{"n_layer": 11, "d_model": 512, "n_head": 4, "n_kv_head": 2, "head_dim": 64, "d_mlp": 1024, "vocab_size": 19947, "activation": "swiglu", "norm": "rmsnorm", "norm_place": "pre", "norm_eps": 1e-05, "positions": "rope", "rope_base": 10000.0, "rope_fraction": 1.0, "qk_norm": false, "attn_scale": 0.125, "bias": "none", "tie_embeddings": false, "parallel_block": false, "init": "uniform", "init_std_qkv": 0.0185, "init_std_o": 0.0, "init_std_up": 0.0185, "init_std_down": 0.0, "init_mimetic": 0.5, "optimizer": "adamw", "lr": 0.000836, "lr_mult_o": 1.49, "beta1": 0.95, "beta2": 0.95, "lr_head": 0.00402, "grad_clip": 0.5, "warmup_steps": 597, "schedule": "wsd", "decay_fraction": 0.912, "decay_shape": "linear", "final_lr_fraction": 0.0, "batch_tokens": 65536, "seq_len": 2048, "doc_mask": true, "z_loss": 1e-05, "train_tokens": 346200000, "steps": 5283, "dataset": "wikipedia_en"}
Each number is 128 + 32 x the weight over the matrix's rms, rounded and kept within 0 to 255. Layers, rows and columns count from 0. Numbers have three digits each.

# layer 5 attention value, 128x512, rms 0.0208, rows 55-109, columns 256-511
221189172183085088113126141084093166147115088094155157140096167103127129115144149089106145106131175133069189149160144161171155131116109125084174154166124089156173104158124083109121109101174118096134187161172135082113163054126197129178189105163043152160117133053082101160188110084150112116137152157152113106085166151105113147102122150106148158089140101111142124130059116133022120093094071116128197156178121137105150147129144104096092081155160141098076138172099140150105094137100136153153215119144148125136058148106084106151132155104169087183129145172159139180161110040069145102120167191113143150117174120114074135118100137110098085140159145166090066166145133066067115066190057139138120116076118118141165132174115120122100016095144129108138084059125153144119097134158134
104123098127113120122141137126096086123143163134126126151103086094196127101114110101155095122118180091090114145081146134153074131123122107128078218100168164131163136117101163177100145080098183101104164111135097088152135138148089123128191140105101121174151164175135102118152127109111046163091152123109113102129152110132135124171142136124124176123139185092105199099155109137181115119113069103114110105116185074103148116164102116087111135135134118129167176133136142119104129116136101116141162150083107098130127167097136119094140159131108140163101107116200119080110153105159130173177140148149143103095080140130201089082146125184100119135154088066112108166140130145097126158107138139156151120116192078156109181155154186127132114128144105119110120141164148148157179140134097
140140070153123129144155142140189132115096133149189123098149140168106158080140126216099107105128154189184111173130087172153118171150098157108158129139147132133117153103094047145125146175105111151099080123118166152135159076159105118137060164084098108161159175154118155105120183159132149106154135116102108105157125136079102162139111137106126118093120130185105129084132122133090126129168156179104094097117084126116109130076165157144135213120131106147155149105143129081079195156158144140116073098120100099092132140082136129117112106163118136145133126114144141089161187125141109131170138096160155112133118091134115143158188141164121174094134156130074132142124103195133156122124084145093127136127124171092138103102162117094188153118140135147171123170124178132157123145131123
146107121073153137049109140099127198128119142093135107077155123196114073117195145148047189109179115139147133169145132149106190147099077162134109145069125143142124137161238090150118095114149071124096164131124130122112131070138091129134098110105150194074088081065171132121105156161142088102120116166117050233082124159124157120160140101140122092132095155152148073095110109137131140101160119169088155175150130149095096168108172158141166162164141119178116119173159084103129119122170090088138102131169134102118178096106091122154092151085195163068109083164116156164118107182053157138074152130108121112084148179147113175192196082149135147219100092135172130149047124100181194120124195159099050162119115141154122139180077133104200087104138097128116079116098081102210103090137135
075044130034156150179144166145140055117110104081080141120135093105115154134123127116216162164154117101139068163071126123084108145075195130122101117105133140145106129100126147171100134130126141129113166161066136102122080106109105119072079157129126093184124159134104138133143138087154069193114086107138123158121174158102084106091165140064136146206106144175097104115107124090139130115164102121215157149123124169143085121168144150103119139077140124140091157125187128144108068161113165135143119182110121051149174148131158105128070119153083182154103096169160143087085133116207163156150118115131120118114125129117204111147151122193123111074126088136161150171118162108141123146067121107124128102145115092186127117158102128095075088129165153124109138141166110124191081120191072
134082106145165101128144106171114120135144100132094169116129100190131091165090161170140156099103099114110127134148089111168255145099098138140168137095204091079182066100140092070141134100106074093163143162078119138154150098085105107126124109150129147144121099160160236094123151177121118142176095090105071153101159084145119109108177096114102077099131106143174093154148163126104221106197127092090111122140136044126105073120203149150154172108127144160107174112130106113168070122118054144091141156165117111099165103167175134144121128132163180104156136065152155143161097116109120109122099165112102121146092092167189144173102099136169129209196180125142180142056163180121201145104140154087120146131102096127091097148142162146156132118104150155133005137113115058161119120082159
062123133103152078129096128107149099108166144127054159133112055124167092117127117157161134142169153133153122096102158039112124116092145111088114105133177106124161083130091159151151143114064167122163120125093109150125159137124089146088135113117178084149125162206162177144135114106105150168115135097126153063082117099160137155115078162156110156149142178165127113127166148097106160143133099101171090118096098078134122106115148148152123122097125153113081142118105155174157104122070138193113162166074147074140176144177172124092104163115101162158109158051132197097172087125178178163054139096138128118086115139121147128082102083132116155169132167108149130160149145169124081100079129193107176131140128124124095136199166147176065158136119129113140127163120133111095132106179149
141135149149168047101110128161106176138120119160184132103115145159158132078074119074137236097090181152136159122181159095161092121144118137171087166059148119139124146177105029135124097156188102107172119062132089134155125101119055127196108138101144150045107112124158079094122184104116126150088167110111178115051128142169124169149069162090105172141100169113119155152125104120060097082056063166178103144153123103101096128154133112124087098079165145152138166119104164165104162162121103091116150096129113133140125128141112045143187155126161146143106194138121147128126172105085087127151147204153156108095152088128120164107090146112123149204109150158131121212116149153125123056170106181161144146097133225105166141167126153185148104104178110113130116109190152160122170168110111
160202116120106083081142116145116187166084074210189171131130041168159121092131142108116158130145128137073139113095086108151112150123179164129135137093106080095215116145101128109139109165117133116143113118085144169081086106110098122168136145166128173077164093051122127179162138104093186126152114097142211119104161090080119117155188156143131142093199155095135137212133115130136173119103112161136087084144101097101140132061154135134101171115129159113116132144121175147160099093109138159094157162123126182053140225194144100144180115108182075151164158091106145125162099127081153094155181137143116086152103097106145135180133081116119181176104201128169116154135158160140074072171145213131129179094176196084216086218174094215113151077166114129097068113122100165081161102160135
133095072129167091123147129118142185157103136133207169122133136138159122139099109078140100158192123180117158167140148174159125123156126151072149129115106145099147083170146138086158122142127115183168115149091116103153140121142140123158119103173132082125158094116115174159120149107107115064147108114112096107097117170117143108070149161187147159155154134161137112151135115123120100085131136092120145146083146106119108121100127112112170118153113113138091129159131119122171136186099140109171152099104125120148127154081105106135163157084159086174131156150091143148067039128204119165091085144113151159145124166073099160169144114121105189126196105167147194134147112177130180121118100166151142127116162150097153123076105117061138162151153144141123133133133069102107115127163086
127125137094122129152120114150130174106100132135158126166100100178129133120128142090131149118140101111126139150131134094173119136115149120095179132150074103146133126175142139113174135140139129122137076100113148146181128166161143165074122128118150133054158102093118135104096119158150113125092132189114141145097102103056138092137157139110158107124104192200117109142093118107171110130147152115164198143120089136124082123129149130098131107158134122118158109163138152098191134187122129144141161166104126125134125170106138129152129108096150131117083181125106122112134119077205147058053141118122123167112161120085136164217109155127132130145136156123096148128089106084137152165116082123082144128093131128131116140083136170132159147122140138120100137132155104131134087170182088
188156110145099127178110126125105135096116124061123044097124115129137072106109137213098104115178108099139096053158158135118154117142139129170134144074124104060156025117137113160085153091100104158091168101156177081148095128117088127100168163129135101180137148145140134122117121139118099143104153165142145156101130092171107156115083086122112148134142130048100087137101135111133112099162090103178139129142106130122161138102153137145175081110121131118108109148082100137092110122163076089141182095138137135193104152128129141109131126089131131086131099137153094099128116118159118163142115105122135134132133092110102076103136129127149051174133098119134159103144154136147124172115102133105136104136107152108121137117093107179100103125125166135172171161083153144157114136147134
109057129131105120139154126089152143167155134121070169113114135121104148125087142091162089114102152099126130197096145065114147110097195135160087112134159110174143195141063124065148115129123187081102148150110079085148169175128186106114149064101189122101137130090171134122130132086132145121118144120121133169132139126112128124096126168143103156093152114179162168129152146118077124147110107148090097105139197113136126114130147168155130143139119114185128153141130157074114098120102143147144125158136141130082148098131119118136117135132147168160131140100068170144126144159078145142077096103138101102155185109172114103155095143115085175128171150113137108116080113104107120121090134147148094110133121138142147169137087146133128167147122062140115129147119127167088107100150124
113164142134097107127131135132083119154076111161081123140119113117123100116147138132125142171222140112129155118140129192146129164098106128067121113110148136140166145122218125167113146134129105140156210110120135150076126082136131083209133155161127103150167161094100148157185095136130136108171094100117113086188137144155112157084178091094107153100113146102102119140109129138117121151100142152092112137088112148172130104095121147144176162100153148145110086137155123102129112113104141153135078098133151167087149155123152118083156143138141091144114067168144141152137093160120161137112104148120137128184071179103104107105097121124138096118134130149158105180113104115150131082134194139150130097129177142125134095121103139135142086111107145128142070120147128109146144100143151
096143188075113072098106153068122103121157098124092159124157132128124116136121106102154133122149154131158098134106106132119147133090154106122142098124103094137087133078135146121104141149143130172138120085107181113144092113112117100109057085174101129071120152120130109136140117150138097168079131138147106079114106093198141144141064139175145147137099129078150064139050149147167118133180125123171089157164157121132136153073095155151085070126117158128084180088190156120077098115121113127138152138065111094098152098108146126158105155190095160129088098141159156123171090188100108142164142105156115099076141089206234101111107128089135060168078101129135082156084165099138146123115064118106126119127174130124124078187109114120103154098082109103146142128114125105107132168081144
172098103140135100114148147077091139138148098163109152133163147096123137139131115118121187109097151167172074127151099156139125176102126100152143130154146062142112124102132066137171106126128097195163143158115123120116089114136113128121085123099102090145096131128122155103106142109115096154121074133148161125107120215145143136176145149201159096107119128142139121155163159138115099127098119139139110126109132136110148101108124097120111142079110134098144124075165132070172160107098144126112098122146107177148126130153103122153161114161120147144144136129147109205125132100088142160144093130139131118134138079090109159088099118137098199116163142148147161125147166149134093105123136093157146111101094170098122108045119113144116120123109149109092154139134123081154098130127101
165163156142130117122135103162092094115136156123182079106146117080132119120063116132158153163098153111170156104163097101131110137191073154115094117072154212152108154154157123136105155102135144076096145105124159146067135127089090176106138140088061157127092131074168143172178108117125164125101105089146085161193127119109112128153119126164092084102142166108154114105126128135199096142123108166075067131142128149120118113131130113097124119140084170104161145094117123186105105105150148134111150157131124135161068095087097114158119126161091105131158123117149163096098158156114158142130138073146106095145156149128148110138163139155108180143156092157139109119145181153109110122105080146138101090190153093155156136119137111100117137164092213156077135153105152076109173112078140
162142164142107142189119129089135150090140154096088075092118167158153125115152119074126116167073103100064104149109104113119154134087119102089147144166140052185076145175107132108177122066155150089114129122131094152122133169148145199159182130135129073091098128086106119130148101164153113109100166165151092164171121104080150137131130132159152169113128111174143107156072124124137126145094147094129114121149169130139114129103154130115112124156137156083160139110183105118132123143134134170124160104124121183159125142188161111187130104152126121163096111123076086150149163103141137099126136203145111147099192104107080103137132112117113192136142161108147166095120108133129230128115158082095155109138090118127130179124148108110165120162135093124095076150125165137098115115111069
185101150103090129147102121108099135088127103091096088098132164138139126143108097123095116176151128135118135129110161114065112085100184137074111096061181106088167104207114146111124142175086143123100163068162134130148101112161104161186172125097159192104083115144122106141107068153155159145124189110118105177073125088071147149081078114141107149096089159135133072120086120112148147121162102066103055121127140124109134181180159087131144078112159157170131112154108145105104156173141116140161145132125110088144105117105106104151112136157063112120113102070120131101150179094099150204115127079145130148150158143102162180168192132117138065144127075123132099157099102060142132144133146166133158064161188145098101187202133157090074074140114143125165129173091192145153222149162097
104180098114119112156138144101119106143115151118134137128127134079160140128146147148125064153158122106114111109101156186117187123088156140126135162129191100140142071078173143136085136082097148148137158131132165118121085119125109134185106111124124128137130150141106187130085123145104135143119107103121106120110165072161143124093157116175100162143125078125146127159181129139140077121116103116152142161101142132166199045102149138135136122162127129142123102091121090121087125132134135124129105061130147108106136146101152138132135159118097165116164103098109177139136072152157217157141121155123129147130125157097104111109146137160127068155135101144115128122080090137141125118119121133117076097140142148062069141111122144156119099094147144122159126132102103109145139115130147
102031080128122198112147132109146161159161097157131164154156133095141194096173132161119170174140124098111132158089166102129075151094097115124147172186123145124108123142065105162143111070066071128129163137146098086153146102114160133161183109138109092109146147154122109170151077092120127139192096101145174168139107226207110161109119200116125116149142136117133188130218162105109164116141158078099150148149102162116143174141113152110137143165153091070209157165178145106169132145149119226125068130159153150146074115134124118135132169168125120139108122133049104167138101109127067080118135219124128087145117156119107163157108124107149125101095173123204105137112154098102107109105177108166141179126133122105132107114151118100150085134136168108116098064179116128101103105169139
104145113136181160116147094169066176121145122132106161135129104133134143141093115126119099124084113137083119145151133150112117125115129139075096119120156135077138149134137159126117131127146155119138199115106166093156106125102101139120126125126176171128143149150155134129145092123115137104114109107120117070075162093154147137085191070108118135120126155096100154103136138113142129127116108124095085157121158113107136101151116133107114155132110143096179115161139114126094126138184142105115158082079154078124120153104113130059125143110136161115155170153130181111146123225132178118128124152132128082136118103138158116108114147134114137116156127083099111129158150080094130120107155110130127128134118132117097086169124085141128089109124139114160119112106081112140174160152132
149084164120122062134096161145152140145145083132141091145134153090131120164124135110143144092180167106144120160123132119101079136098141119130145114125087139118150086186150175187199111147088074177138167127090089167126119110124054151127118109179173110103151139110136103112112046142138145103148144145145106131106107170149137132134133206148111130142135128109110105197134143142117128136147139081093076141105116156094131108122147120143184077153136147111124142155102152110177145135125120172113139121178148126132116082158113107146108117190143112168122074168139105182137135100121094141101103150113135169119152139055144135102121142144131121150107115195110132133129121138132140144122111095127152118143130145132143125101109141123122089139110151141112147142128138140110091125154122
127136113063179171149139155195125042096128127161116127100111105143157120137140118127096072185154088096133092130146072174072158093158109157084052058170162156182117080176147218193073178138165174178149094154121121104090175097136050139102181129201187108093158129152125134137108087121149116059160123105098077061115117056079132122132068127157091096092112154160102142148112117089122130158111145085130080144091147111155162125096129131130173092210143116079156080128195133139120118146154089148130113149163077084122111154132125130176175155161128100118108097099138134117136120148201138168096110145118143138108149176093135129091166123146143107113093115162045101116099170127139128114154089150111069135133138177117110121119123109110189183124138195133114139108089120136119208138103149
148104117183162120096143095133132191110127094077113085105139139207126121127120120088111078120161073117110091129149152180147124103110141117159068139116171116120094116188061146140114144086098110112112131098153134086119135154123160153156104111165115099163141145063100116140163115134090117089129137107145124136125133138131136117075097089166131173124159104064123190108136135093137114141150110117081162103150156058111138138130157115134158128121105083103143114122127136106116148168132122107140147141102145142134146156109141147140134164083097091136130114107080168085167099133152189102122129135107133162125165118077105110131089145109114110149167181087165098095140150168126117083135144131126116148128117102143121081128131139114077134115106181115157119131137132137126141130136131
082107156196145107108150161149142148125105151154136176160124178130178136080144136091084207083052152128127081134108132125114155107147074087153148121184125120133105173138179106132109119158188124091151127139115143163083145139094115162082114122098087196107111158112154135125162190088112123158100102124143112092138140153131143146170106172146130076130076156194137155128145167148095131138072125143159037161161112085130111125109102128111090128059103138131115136115111114149171115096128203150093158109140088226122113139135095146107139093140133162182104153139103120179132176139040142141116101156133131115120182051119107140106102169132101182112102109145123156109143189105142109139101143097126175151112039118156137094059140137109108120113135118105106110106165101116105162113141119
116116116136146098090142138140051162096139070065128126162125131129173100112168143188078155142188090093148137101136136160158128147097152098075079137136123135156123163175146197087156105155115066188163170166126102127139135131165080149182192161093131157145133136167088138097150117135148028158115139088123173133081157097123144128112102132218122119127152064150146131141109114123176166183113111114103108172083132139107111164204142113093129129136101152130100121135116164149140163112095116130129112146149137064124114110160119106110098113162141150164139119093124187160129120119174181169143102155136133137147120149077130109191107088128102087153143103138117115145143156139104143129115147089123135111157120158128138166105148178197190120119132160134135159173090164120132142094134104
140090116150109135122158094131097170159155101107128142111134065149132152112106129132119176141086100101129119136149107117128146125110111143164131131124173131152157161148111140099161148087089134121088192139158157110154118109107125135156159099085129104123108143141162116148177151132109136160113129075150114125133163138151149142118109084108118189115111132131138141103142137114123156158126102117105071145170165107091113167163131139124115130099127144172177138156159139087093113128115126120114106097087122127106144099089127138110138146154137115115140148133150113129116128190100098160127109165106139068103101109157162114111108150142145177122163127054141118152136131125133088100100129175138125108129106139148132119169097109118132121144087118125166122181095130135170129123141168
160133124188098198101166148075105189132153103126147097141141114191134145114110142112112145139116165143135138174141114174179131163122091161099079164168142137155100126138084131143151121094150138123112101109170147112137140147110175111105122112123150114099157110092131081130135128140135110095124088098104122108109115180093130152077081117077121187117154149132148172111129119109150115142103119131109115138162132122139104148135150062122106140113102129115172120147177150097118147170151153137147140131093141116096139138083157109119140199147086106124130142111106178086112151120083101066125139135111133161090151189095135094135087150081130120148211181076165129123138133171099173132169112158130124180129130123119159066139118148103140149124105130114150118160111141145162149136144144
150163144124143093148095119166147117096114143077154068080154103134179152090114118163068150108138113130164133103135103136120140112174096116154167151145137138121155124118139053071119141110091139111066127112170143155119130083116123121099130171120094145157102154083090099140166184125153127126096161151156082142175164118140116151148111109098110138170134175143099099109124104154145162120122117097154098142152092146135132183165109112107175150136108166150127139146083092187083104096118143153144118114135113179136125118126123129088110123153083172114134177116120085075120152097107127187153123073107124081122144062127071120091160111140140084158104105103148143122178110161143119181102146135139170099133102163137127154155111108173141102110098127144163137156089162087119109164156138
075159117166137185090140139139124125147125149118106206158146166135155092139181127157158116118146141169106085125106206172114177125153132121101136173195173078088149120113131097068092118115120107088174146131089143107121142116151149119134135099150068138115152113185129139139114141096120124115097117096104164073129118167160143118093199129166131148136144109156126091144132125122094131138094128150149198109128148128152116107114167123101085139090130119103105091116140124158135113105088194150158131122122155135116120119126105101101112094133129160132116108123107123159136112093141139125098108071116119117137150139097074178116098148137084110142125160184119137145154116089154106137150149077160176127157079116108129116101109136130096125121118149106105095094150112109141110096118177
148198142130104110155130126159132072152121174141142040101096138120131132115095108087099135119161138100189080085108096100171121132218096133196169114110140160131127112074132134147077113049098137123070141139153157092103094097102082158103077182120084101187077153047162119161136152148152157100118155144146075107148135148115140144163068094093105101144139133036120121084118113105171112073128133112162062112153112148153164162076072133107170095153129126105125142142108105140149177073131114143124147094120131121115121116106121126191153137183131105142103112117156083067126135132134084163152183118126128145079128102149134092093145082123139139182116077159105109124113138191147072147118082173136105080155165162124103118182091080133107054134106186128106110112122157106128113155151128
172093089189100190088131133089095163053166085162088120075113123169155163144155122208107205096035165126172155101100081141137134123182125147117087119101102120158138132105094056103096123163158142146132157126177074123169121108122111070094137148108120153198101124120157136130134119116126175198172133165138141181079106141192128156140143106069168147111169142097109144134091118160176145154193096141154146110165118125119115127141113097144079126109142090128169166127104161156161115145142055038137152105142108061134081122124096146077096099117090103126109134152159080084110146072122080082164101146145139118074127089183171116114105143141156099118169140097099127099137128127093091099135147093150140181171088107154111155089165102137082100129134177119109166155116151118145132163074140
142102103075188055140104128136164133121126133098117100111123119057079111093120147109168083146084110149132145097125149082103109120095140158139111127206149098156158141144055148142173137082080090033139113180105063134119152117139178141165153108154165129066135118141114151134108099104097159103140148175133135126140110063135133130167056157143121123112129150190158115125145115148079146155098166153105105111139151060090142137167154177152121109151106142165130118116151095118111108148102176195143139200172140170153117110160168098136103170101112152149141165139076114190125105069017162104134128158122125146139088146111097179189083185128149139111096149152170128121131111122131171120098187148149126101102094156071084141088182184130139158163127072159108138137139108128103073069162142
150135141129165150142096152101147133119128148144167094147112136079165120182136113197119161144179128118144131096118151136163128150148056151126138148169059125142111101126106170169162138090071141122123173121149158112113122099166104137122180113124139139131115124116137075151090112160143126114137125075131115159159131127148099151101123112180157085166189151057102102150135127134136122153134132136106151173138138118103155082138143130125188136162125126112197119150104132143201131105120087146141089118212183139105092096185108108151157183145127137148091143155148106156132094076103135124162103200113103112120142161064101094171124104096158095112126122143102153162130097158125121169134116131144121137146105181107095154132157157117157099137140162124117107104048137140153100059164150
131161102158131127159141114144139148126134119088163110124142075109164159114126112148101120133124124098111125099132149155111130106121125140159153145105178083172114103109129123126175121079083129153107098144179161135144120112166147152167144149089091073121148142158092123147126132139156138141129172127138122132117141163073117118086123053137152172170166072113113157113099121092154143131093110069131135105090179110155166129160147172141118122141105109121156134124118110136121119121082086147138119098137116128115120088123150121107114131106082183114118164085109127084148122079167134139139154082140134128095109108088080126126127108134151158175171165088167127158098117142127096110091128132111104125138107154147139148098103114152172129132096098141165098170089116092131132122134139
108123118115120123066130137075118155113121124156140157117125164122073133092148128115157097162092113182111153122142140216105086151146126168096129177168166122166193085155156144133147127128105089106090165131097120111179112121120113148157167113158133126130153116130156139149103121146133144091098093120110107092137084165118135107110193168125134154090149139173096100165117156140127028144113160165101134103085149109134134051167110081151093154156110149115191107156158116053126132146127111082178111102150172095144129120082146128126132119122168112158174106147111137174095153193099094130152103174146158180098142230130134156067136142123111157083182109122195113084102104131131143122128116149153112093113183155080104110135133113059113116140127185113116132188136132136120159109134127
132135125140128056140117140204093149123112113120194119139126065136150155127135097109098088132109171123105105086134084131145115128096097127119092098138147155159113120110132125149107118136093118202170116138159106179166104139126155095114109172154134132090124127078095146107145118134154120076141138120120117125126109142136162160146055156160118144146094132189142122135154140163106157102126156064112103138168083089143157166120122116142130115170109157098093142121190112145084117135133137170165152102103090165126148094103138150155152085143117127138123139104104139147117110099115077189098127146112108145149094100131114154148153139112135099130093073098168192123196164146136209074114114127158129141131130138120128105090117146157162168146102119118167177132130116094105157125140104
112097098118114092142148109162123189086105113140098091134099109155136169106069140125125038109123152159089130151091176119110155106153189122111111167144143104101146129155130147060125141064099140187102104121145101123173152158118149091118169100142173131139118121119129122092107107091141102086122129127135108151109160176134141122102105143102153144130124138157147149117172158129116130109130142117130163094150163116110156180150104121124142090078110135137110124129103114104104078126096174116158126154148112150088136087117102098136116114123088136155151210071102190077128140100166096149101110129128114123119205127164141135123139170135148081150171146107147168138138090191093178108099096189140144094120129107126156207174121142134151194126124100126150153109115144117129116093190101
075164120152106122123097146171210135149094128094205182140171088094130135141122110102105152138122131123139073115144106139109154094109091126163165161159083087134083132117155095061136155127212106151149129118115108138123154158139173107088146105064199147118157108131129138121126126096136107112084116113112089085167109077082104089145119148192123111131179166240145117134123126113082140095141130095147106143159144060117092161107135137117159103127124165138151116125125133120052115120116173137158069117132132186131172089125119138128137090143145150146135141142092110132149122160099133165112138137107127136114108136057066126138127137139104155134092187120141172092133101148154131127133094135137123115086087119164142092082159133141131202128122116116123157169143127136122086097118126
182131111131126076164120122161142168138104107152096102120151073114106153151106145073180126103168130154142098076095139126193157110161073139143177167143108073167129083125144072056167160109128153076147122074132118130072154125102155096133142114128203122118132116121087133152128115086142128084157131160138101142142125247128112102082142170156137165114113188184111113179180143150143112146086154120183145104149147098133117149095169079120168142108130173127084116153114130117162068182072203183156143148167083229071153139139117111121170132095113144167147137089159133172149123078137158139055090138126125113069153099099108160135149141128135098098140141157165189121099119185128169103082193166171142100119116141133135128061136131097092211126119079109151148155149139077128086094209147
075157105127119155199137156127175150104096145082105163152122140136135170097126110159164095109107161148098103116158177114098132110082164165101141141119127088132116082133141112122215166132122089173176113160145128137163093167109123138150055112161109141127122131116127177102087156174147145073105143132125115180111129124144151096188163146082157198158173082190121119113126128132066144101117177097188135117165118080149122140146128146135115132130164135147143101097131136120136175157065096112187145110117126128152151118144145095124097066180114101155091114160136096130122141109156110109102140094148121148126141123091110195111124125141121182101148136121107165116139087119144136106116137152177102083128140139099171129168104147089126154162143129117142118083161119149179074102141113
101141131159115122125087160162153185117102109148090124165136146050108086119163141105131163124157170164123154188138109044134093134136150091101110169214115113167107162131130109116134078157100156101128127178092138153118178123159197149197184127073102157143104113068115110107123126099122130145111086103138140164172143138109109138140136147181158107131109101175109111156139101142062163171128163159067146090128113159177091077136142132105110162121149163087114126138149101097159158072090157178146163176191100200113119141186123120114120121117113142130158090147106105163143132085072142142147106199150126121130153167115113137144086129128108137112108150116198118104182106104171144167126147101135113165090092196192181116055120155114195123137134073143129101074127141090106122110128073
248159133095110073168104113066141096127154122118189051071113126062156087124073114128144124108190113127168135197167120101113131141144188080128161144110135126084120120137100174199126106137102066126080047074152137111170121142140083124053133132187131106041161138176079157127142100162110115096112172180132149204174094158089145147117108103155098133126125110076126143197116120140140077155095085129143109099105137129110145150108149160125170084168093143073143137120137114093172109128216136141108114137127131158150131107155094137179156159152156147120152112054138123113135167054182139158116118085130104203172132120083166132128169124125133121192144134118111119128118115144149139147138099148104128077120134121119138211133119135092187122142139090162098174163114147084145136154113110
122148151137126142121136132115156143149140170119071168124135117103101118136164132123087106122129109062107171166076090131124128153151166107146140137187101051213073175077129109110065109136080198087117120114149133109138116139152157094114120114173166073075068139078092068088114137142166150104137149131138177143124119134161142080142141148171113076183146099087124157142131111118091193139135173103138120128089126163154130067131127135144122167151127103134124136125155113116208105073126066173080126105166098118075118126180120141116141132137165179095073140106141098167178142114060191073101127138136123126067139117196124083132100147129171065139067180116108144108155102105110143134142171057080092165112033182151150136127121141156176149119136088140131103073114135126129102155136131
091152142141161118146139114177162130143144176140167138126154086190166181091110151115115124121115137123078163196146129138104114116156094119102160104135182148072140141177101130107125117115134146085118146176163131099125155130089142163144186153114130165141177158085110120164171152162130137093160120090129070137184156136068148144106097067098110145134143128126101168117139140084118101146097156119079108092130134101100118129145119127104176187179104147129197110172102123174130119128150150141136117108125158154127135112101164131129132151129096172163131160188105128079106154197153119150145146163125155113160107169066067111126153139160160178123193109063131141165111085119128107174095169158115134168140169080172132106158125133134149125129104096112181101134149086106114165091120153
095111134121158110156156147160111136072143133096108165180145099183122156133127111208102129061078152124129149124163102072054141105086059103146155153068138154052147097151138098108163116154134094185174178102113157176099055123133142151121108186155125156162101120162106121113129052107103081170135141099123179137107154080157114159105175158110109142147105194167118156157115161145138187092135126060187123169129094156114151138144134162134115202172122113125134111104118147176091159131152103119139102120136119104198113103093135120068118070093122117128138139139128140120128172151146138140115151106118138103163118116126041151079161100152119159123094112150139132125155139071113139065114152089125187108139132101136101149122110093119168115126169184096142140098200112153146141096127137
090142133110092168110111144114177190090117102069072134145116155152133108116143093162120093128205134153129091143114191144130123138126153127040123162121152061093126057166119124167099114093119118142160176057156156131095107125101106129113116108131122196136171150159098121141100147129158114149092136170125129158066137126109140107103217153138140183128083163164100138135104163087152146140131115111182191127114120061121158151138141111144127117114178120174100127098101147106125181165151135104141118065117140119189132122132099166129123135140105136119081100102165153123137166096164110167151119122136143207136113115127128137061118169107119018119124106123172161166107101090116135133135108115133118109118157152109130136143106110188072047100134145106188175150141134126157119131160121
120072153152123086090152130139069137092107084155131183137144134111121119119172138128113106115166154123147205158110117109123114161110160078170096154137114146103174128099132103122125105161146094203170126137101073123078113154108141093127114138112157107144118135105120147121153138133092081135135150128140170125147129181155110154125124206130112144090137093139109137142164121180048083125113164158117122076133134094143161162132119177154099144091155180108112142133167111084082110126109131097139108102091134176110137143110147151119124095109112068085151084185104136163120136112126103127105102153117119141140145132167092132115151167121117161120118137124185175089136119144123193090153065137165150131127162060102158125114116115147161110128149105116109122084178108173099170121093106
109122139124154135101144108132091094135103090081141111102146124097163119110140137138127100142152146101122171119113136144124104142123151151116077138116187110101146104125169153149105129098151145112139159109121122137134138093079100097170160088141138128146162131168126162153139183076104106150155150110112132095141165121133121147101119123128109199148139123098094126073169124063115151154128096144139075172082138118139185103117115202132162087149144094149110127144157141168007140135114099173102121102200123092152099082125128183102137124159082126162147102144119156152161141102108030157141104190116105167165071102108162089108147145157151137157100088108116115161099122118110129127117160134116114143144100135137130170113130116135105061137139139108142108155141122123150124112145133
079093122181131162145163127179120094066142092107112172104167123100136126108100137177134169147041117171113092115124122098067166091147148116145076119154118138062102150140130059111151108159195091104158131144096124139118155106125134108138147105135120151137110107180137111078106173080088103188133107125120171124101129160156125122106138144103106106101131141194127117122123150123102155101149117123177141141177131092133083178130122111103048101042127115100128131121135151172109110144132107084104126197143096132188144135166132112080131134118131131161124117094153121157104159092066112152101088107121141082130172123150167148094119147141114142101119143134111175114145189091084091101155146068150161175138042144162185164109141142134114184152128103127130118137160164109150113085091140
136087147134141130131118130143124108131113136128190116133124170061138104084079155109149137102162142144158153152091122102121094094138121125127124103136110139111159109154109104123130142152120080076153169136093092143115146118117072130087126135183172187146125127155121142133147064131128113143116156149118185125128099193144131099137153153082133149111115143130133099152118132099095143125131108077142129126125145131133109148091155140146121128185150115125128152133061124124170120141108127150126151140112130173153085108164118141119088163096098118168117090157160117137138149074107115168128085089114123128075183164097117123088178147154109104168125097169099113131134139095142105161114109106109132125131136152129113185133112139135087070122154124127127132090139116138117129134142091
110105115121126186122167096073126137133100172137111166159113118187171179085104142155158089101105117146105132128161171218116172117114136157120108105131178099125134131098173168126128155069177134130127147131177118119144113102130128089176107067175132132112149126145174195130150175146124133083155142106113097065098157104166151134090158084115116187107143118140116167072133134107138068132115099170158086137131183116101168123091121153156092084087118086128118093140163143142145098152134076083150119097110154116110160134069124125097170156124109103143126132129106165148130086161111137112130114139136147145134118124126121149095145157147115179107169130080090151164117113130095141101111142160138144127151152070115150081170112123085108134137126113127136092168110103162164151120103135
125133125140121088129129139158081127115093115099084169159119146049077105135137104123154094150184136142150094130081117147126152104100133101117119109188123109204152134136104131099113141085130092149158116070123096142112112174131172086146115125123153145148111111171054163108175111108146090149067141156103190131132122058129142133105090147096096095130107118141151100107078126195103138135123099138148143148129105140147127129199137123131133123143171173111064116095131134154130085110120128169156071110157132125100148120133126124133148186132152148080129144129141140130157082107107171166106106125114110144147072090133128141153103145110129064107077144165212142138117117135123128139142107160146121139107133190149134102164150178157112171124122086143146176107127155147113119120140093
147120134123099161151109151096130119163115081156049182140133144158100157096163127146184160109072177107063097126086138149116148105097130084073119123187147096119116160135102166098130149115141147101128145096137163169117128135126140082087103133148153124073118144137076080126140117086139118116114160150132158137126112186124157147078122220131098171131096172139142154125142149156106158161091111125131148101166155107143082188113167131120124140105161138109101114128123114143134116112152130247123086121118132155100156076105114154103123152158128134130140138141149171137159129105135154155082116137112122175111122114133132179050126136132113124151117111118193148105137144098101167152140176130115128132136147151155133107200146169160118150115138114147114125086131150168103177088164130